config.toml
hidden_size = 256
norm = "layernorm"
tie_word_embeddings = true
init_std_up = 0.0312
optimizer = "muon_variant"
lr_mult_o = 2.0
batch_tokens = 32768
Each number is 128 + 24 x the weight over the matrix's rms, rounded and kept within 0 to 255. Layers, rows and columns count from 0. Numbers have three digits each.

# layer 3 attention output (transposed), 512x256, rms 0.397, rows 11-20,138-148,266-275,394-403, columns 128-255
109145092123117123130093151146145140124127150136102149137135110121149107150132115141126151120164120133146123143135155139156161125126184128126135078126089086168116180158150141130086118121128140104130126137090159117127135128098104131143151126071123104141129147127131125152132118112088134139134115154141112125111152183096151148143138133111114121171150130093136124110133148162176142113175
137127115168117119131146162126135138135109122177137130126105111156098126183138095119126112120120126162078109116103128119179127174116124099115110152143133130122122160165143125126126079103096155148118147130090112147103091116116133125149137106138110136119105137117103158167077077136167155122150125179104094124151170112124119110069141087086129101152124159133153150105152115126137095117102
103079086185117134168094143145124121140174185147106117117118154119118082149127120116147110129094136153140143124122117139112147144130097150111119120115109121151122123150119130150133150101123109090139182106144154077126105158145132104160137104149133075094182121156130151141145124135156177096141190133150097097130107124159093151134147126140098140110127146121124155134130173112147122127131
125083158145096120171111143121103121148099127111065082167109104159150127161139120157090130127133141113128158143106093121113097109173170072142154154091122146112126119124149142120128111165155093128117108147136128107130072143136131128133125115119159160087110098098111115109153141140096157134092120134139138116100122101143136111147159135161126132140116132145112172128117080101124111109160
100135149108133135125125095133142137142160117144156108106120132139070146123181135113096144079142128157086129166124104118152182162134169149090116138111082158150143120144123108140090154122121157118126149124154119079117130143128085161148153127076107110116147168133130172116133113137149136131099118132114139128137133090153128127113090139157157122107110104098148140106133118169165118108142
134149153124100150095142061117145167128141128148158146155148110127158108108089094140148163165132107109156124180104107142149129121112105142117106077137159123136107163112110110120155117148136154140109126135095123122081169124115160148146151114110128145150083112118097126136070139161147153111150140099149120131120134144120115107157124134156118073138167126141139135153116107096130125097166
126101143152137160078167145143103143142133134154181113172104124077158127125113113126096152109140113120144112147104092138119130133119135142067107123119133158142110130106130109119125118148127116125140142140121124133160116091163154123098108172127115106150120145157162131086124116109107135113094109164123144161116128136130140103112137125140169139104110111116147132136131125130108146112152
086145128135154119063129126111110146120139123110125133094152122116105188159127117161142121096136114100131128106115060167109093113110137149125148098117141092116111165143130163155115149107137133162102139123102161104108122143119143138120135094111099096119151125118140116199160093134126141086128124152125109112118115102144154136168102158116118082132183124118121183077148135098161040164107
127137101120168116152141121129172118129093138127124126154068121136123144123189119093104112150117129155130175103101146127140120166178149141130100136124125129172140098115176129156086102151153132140194097160135171143168118102120123141158122156109135151100112137124144152196158121088128146121135102127104124103154121134147156142082133130123147117100140159123146126110138136095098139153160
133149146156090133102106058130087145152127144136111132115116114122096120105136151119140120164116144139084122111193144106124126144154101130146117089135121096115102175126161125112141159154143163120111149113165163110142138122110123108137142118103173140098127148142104101130112147072147137131139115095133151106132134134133142128097084125141134113156131148108161120089140179147159164079140
114169103116108126160125130134120124169131110142132070104093126135134139135151131114079113080132127106147152155105123121139126116114175122123117108129108133088140127154127152121124135096133121115160134133161115149127156106155151101109127128142126129109156135122129157078137140113150106155111152127114102109126110117130108103134116133137144086147132156122146142139100118148147117098114
134131134085136104120145145121132100101102137120192094133123166104125130122151118153158114144150110125126086152136132110089108112157172149117153144083123182133130126103091108125122115165118130137161132114129136125131088144126107107167094133113155107097112101137145135096163088132135109117151077133125132102126134109133120142124124150126139177113125072116153133146125166123143146140108
146140146146133118146148117111137139130126071126128096112134126173118129102099114134129126131117166132135143124131146128126097132093120121132132140134119102104125135141144159130145129117128102103114117166142128147157120144147111118119132158114151113139136099148127139127118146129145122102103116154098105101085107147124089109123140162055153099123168136103118117130104145162098125077154
164124201108144133112128112119125125158139103096138126134122111111139146099137076143121133107170142077145133096141139139149135114080141133150119110158120164083139134117137165138081153150119097156135108111113135158143138098133152159138098104127090123113183132160132113111135139140111072116146105137122101136105124125137111119133099115160105116141147152130132124106123102174125140105135
109109123120104136129152140155129158108098166112114111117108113115124160132076127109111118135128134123118106150130115137105131125146120135091128163103111166147125084137116158121107092138135114141090115143166120151087162102130173104202145132111129159144121106130123126094127149115102155144123125072136147087149124135164105126118069166155115149112151135144134143139114125130099111137124
140142114141142101117160126141162150172132128123145104144171121124129154136105122136118139147128134100147137148110135090110133132103110158151124108110126127094096087116126151114125149124115113082125153132081094169112115116112146130138120129122125128103114146142152118145104141131111125123169140127140105140125103088121174126117124135142095158142124111125144122114175145116131174166161
116105149160164124113134142102158114127125141155151102118120110123120133142179154112155141086105105090102137124128156122133165133166137121142127121132126112129117141160111109130129107112115169115130132086141088137151106103172105152114076169124140122122135152145115130136134157109097114173103136159156092106119091098130138153135143126104157160137121136114177125115130130114148100139128
118119117159134130148123095157105153118112125107092086134109127138136139127150137124127143119161130117137124073136127127115097087138134129176096150092166142122163135160098110136100137173147116098134130128174109101123108117118123159114129069176145098091102127119149099097134077141136146130106121129147130121163132124132116131112106123157118138126158161141157115125143142121127104113118
131119089164168130079112129120125131143137135125127108123136106114129129110128129138125148113120098146144149169096130117111163147168155126096118177102106146116103123113122166125142125113106113093087129144163123122133141135120140098137165146101127159106158144110134155104092140138135077166139129143132115139157112093114101138130144117129140119122120137142139102134111103130116150143180
077179146134101116103127144179144123136123083151155144149117107107133119130116152161117149136152136106147094146141152126120153114110144134114138129109103159168131152120150170158155122158105107134125176091145152127160127120114120126146104134161134116141117158113099117073102145116112121152134113133086116124099139112130123110147114111100153073118127110128093130160140120148138121115137
154121124131169095130135186166135133139104126129112156118145125116124119166131107112090128126164078117139149112104121132145132140124126157114151104116147135141089151138146143154137136150093104117096166125086113148115109150122133101112152124117136147084112117131134126131170145132125098114131091154138142108109109167089139125098124150110106129141131164133102141153122147120103130127144
101095077130127138140090058106158080128130149157119170173107185142131141170134114172111133104122124149116146143147132092122146098088133150075068143135130162130122107159081144152090151120090126146118095112130102126103113182114093144083158166075147127138135129115103093097117153093123139142130078109128152139110136145154141160126153169088118132164118126159117107109148169142091117102094
083126165152161184114188139102122133119079101121105105096136189194100119137130105150082149168128092067105126075105122095111136126123095117132133139126145104122095135115148123153119128150137129158097170129113153142106167106161170136066109095105100103119129152117101140198141108125136125099183134113123121178132133103095127126148150131133157139102132119145151087163107136105123112141097
152149066136106143102108134124181131135112170147160138079097160097137128126157132144116106079129087125146085088145104084107140158146083128149136119156146115094158050137142105110131143133173076178136076142153095149100098122135127097059142170115121148145136119128158115118136113147105105153131050146159140159154129086152111164104098140092133137079145086156123130125133124128119138175153
102131085156140128114130128185131120121079126116178124133172113122123148113113158132112120105146093113095157196115106101094113165109127131121117153106095085110106123164110104117175159142107149161168113069107146163121110106149168136082125154128124126083087130126114114120086137133135137138115168093106087133120139090120129118104140145119151085185134130135156111133131183131133149164079
129108119141157145129099154141107112124125117096145160098134134118110134088175095152128083137148092129130069074162136124157096139089117185142107149173124086105104109161122082147142155151131172150118158162125135082130115095088143112080163120176135120203111141143120144127097167148104099135158107166149103107123153162111108170136120142119148127128143163125157110128083169129108080137142
174154161129132167138158121106114171096125100131120094136104138112110138127133127145110096158089095120141118106089103096097089129131091169126159175124146133121129136098179145142127082120131105133149117112122107129143145138134148139154143150163133193158136102085127093117131095161116138089126161127114116125122131174112128115130124140142146157134145119098113115133118141119080171171109
094087131110109145116146141127131144113136146104129122150130082111148142170166158089146090077112170171105114147158106114156114122131135079143142112123188102123145146149139149114092181060150113112143147100139164122131129099169091121135102114156155097081153157148140200101148068163126090129135160116106111099164114055152136057117111078111109191080107130151099138150126121134135123137099
076145135152153132186159132123104105143130090089152151150139121182142114136123166084116133139080121140121145138148126113146121070097086144123141081189158129124163144112116108101131123184145126140166162115101142136136129114112140106089128121139155115084131153134186114136123093137086125123147123122160106153135157099144119093109151124125101168112176107116115134117124138143152162116124
119105147083114150164121134133112109177145154117111118119104170139063111084124107139090132152116178111120094118145170132090124122117089166148130145145159132121167119116184115145137141161108128127131145140131181092147115115102172121147103121123127130124115163160146120079082125136152134157127150139104152129149155169113073191156141109145127139131136105136160083121132165077109101176150
135113158100067131135102102132042162150149091127143103125127128099101124119111122102098076132080133065149107132141136135136088130126086111157133161126189177066128156160133130126092156138141130099118110147166080116131103158102127150122150101129067115135108123135149121105106152155117122106100123094131142136104163075138087156178110122168124159118124142147177148143138142150184088093136
121124178181145159122119099136105114144152124141176112166168119159143098148130116088136178128130117140178121090152129140135104121134141093100093127106131111126111203165154113189110099155127168138133133147134128142143115106109137170086119136141134153115166116097118139088148141132105129144092134135127142124167112109106105136160143112121134128144124146118104111115108112120131120092118
108196112175131124070120113137142114127183180098091165147146118142119165128147148099164139124117115136124161177118194132161112144124116106175128137169153106093164173153130133102131126104097101093133087119087114082113123133133140141141135167134151176105128105108170146108065173097138107129110182176070115086146119125121050110131135159116151106115129140139140133128129123139150145094157
078161174124132114124158110161149098115104113143138115161115081119160110116120168110103123111116142100131139116136071116152123097146137125090130151116158148141121133130131126119120127153133159104075065114131129136149139135149142152129116118101137108105116135129106119105162152126121125169104158113153137129162121131119129135136127106190140086108129109087131128176131081088161124125098
114128135145097141130167154132147105151128158139090100138145094122099153142183132137139152165159114156129113127134125087145126125084161119088107137167093097104124102123117132166149160119169181099140114105062110064117099098125147134107161130130127137094146145118118132146126162136110119203091132143092117158176132123129140119072123082129121172136162089168130118125128105062140167126148
107125118134107151122144139126140144130162122101151127170114104116155134158124132159148148153128077136114088119193163147196115124117150153141116118082107117145134171134122122201111107155125120139129145082140172151114128101137115121068146116118111110117116132106094176123117083161134153124121134159104108125136135158130103133122179135119156142131109106110109092102094145129122127140138
159142134145172150146142106129126128177124107106112138133126165148142104119097163125153104172116107131119131073153095173108117136121096130128146183159112083146132139156094127140131077084132139132089147147073165139167128126123130113110105154110111087172116130101140120083147168132076112139134145095104128161076136179095099113172111177097122117102121166135152146151137139114110123145163
147177099153124132076140181122109138175116115108106136093141140152187147144173130152107094139145105131072175094115133157114112104117099120116139159129091099079142150143141087135129102124116138135136122096134135114135096152120142161065093132133143141141164129157160126108185116146149175140142149116081150141113077169090119135123073081130162095154103109177113143126087104121116110097099
116149091136136113153145134114157121115106108077143114139144115145152139141116073171121079106103086119112111107090184155143133116187162210123091127085122140150099191040131140148164141088104165174143108157107141123132132157166092156129106112162078124124145117107147112127106115133090124136152118096142139123104125110117129153162152140120082126135146112183111159162134135136108145091107
162131097138121163166099109142164149139097160119122123135145096154143125127109126114124114132142133121144140102122117135154093138119173115118121144110112106125186170143162139090121106140146165108146122168145097105134130116081102101154091128122135093121097126138164117111144134138145149126117176120172123164145117135106138081110119160141096104120120124100139149132064120176134177126124
100101095138113149157091085079093151130098125097146123112103096117130119144121091138089114151110150099144136148134151156162120136097083148158142134162089152122163099238111112132107123122164117114125166105099141142088135101108123139132132102153125141136115118121153152125120083141142085110122158156108145141145153153122140150099103145128144109141134141157113156105155116186123173126091
# layer 3 attention value, 128x256, rms 0.204, rows 11-20, columns 128-255
146145101087130135120189078102115146102130145116147112123112096131145127154151181043104163143140133107155147149122099145084137174128126104163136171104132126122146142090148184160091113135121104146124130138159144068146118105120117097113115142151119143115138188089081100142159169107119120154091136155124097110144103134155137149099118180128120153108134132146151142154141128136154119087087
105143102096114128165131167147116101146125118114099125141107167133143134120119160143098132133165141136104123123128133118145131126144131149166146099094102147121137111154105101158091112110114141112123151113119102149156180117147132165147108127154163132144183085134096172114143113099122157111146138120147146109149092121165118098171129128103151127141142146152134108118127133079120119157139
136170114101091150124128134135126094154088115115129144107118123094128129091094089116137158125177139146133132099181174101137178127118116148104146151178156110124159122145137114155144099163112105129121116182151161169127130100163156132112155133120137134131162126112128102092139143121139135097121116118100133161076124138137131107120138162123143118166175123151108082129129142156112110110133
117114105167097162147127124145114081090114128113142121128155112106141139080124136154160118142176146117169091126153142151121159139138134161130136179082133135140100114096135174095128177108136158152184126107150124146150179131096134123111114121137114142146152133128098056138134128121108128135115140163131100103161127170124129117108110116124092137111135163125137139100182148149135163100171
082160110109136096106133166103103115172119144116171102149181173138100109088096161165146138102115085098115122143155101134137157145167121149117103104100162139155123133132123115098108142152123134181099110142144111159167129118140127091116116162125125074153145158120121161165131156128155109135167158120120087097163111167139170157115132148127132149078129146111132082085094167119120163169129
124133183160114120165148121131100148151094083132110125108137144139114119122111138119142158140133143109132140104145070140135163123097122123071157159138083147177144117127140121130119137116128124150116135153130139115112074092125115159153156122135165088100139119165097119113133138123120113140121080092111114120165167105107160126109127139107117104123138104118135147113124195090147131157114
114127136125147088097124126135156146168113124135101149161111143144182142055157125089088109182131110134124111167136151138127150129116132123125142100132093124164138158128145099164146146097159160184145115108106111142155121188131127088156144121120129127137168136135099105094133131137118103128135159158167098135111100152103142118114152148123161128115152112106103146149114113090126135101163
118139110143105147103129144112136133104114092112075152126086124127144129172125132122132159082070158107128176163133100124128122133101131111119131091124136086114123111119136187112112084151127135106155167101109136082133149144102112174148142155155156097162129140169142117105172156117126151116125124162102102108124120149154132102108154155156115139106134101113098136106124136109154126171113
102149142120176132118111131147148171084101126110160120104085153139108127113140154141095124137116118150097123153167127144115178110114125137100098141102116108136106150070128133132123130098178135069126119100098064153142111116115161121084098154155136098120151162092141147117105141149130134109135109165130128131109098121100087144126130133094122124099071116140127097146122149129094155071145
109099150124123149085153194130110164135141149160122089123136148130132095133137111141111169121127100157131115110134103114114145147110128135095128105146099125118138104101144138166117124165123086120126129134131152102156158153136132134133129061108166157188140106141106143151146083150133145122113112117147113126112173108142153152108101111115101165155119169133144142137151143178125109145177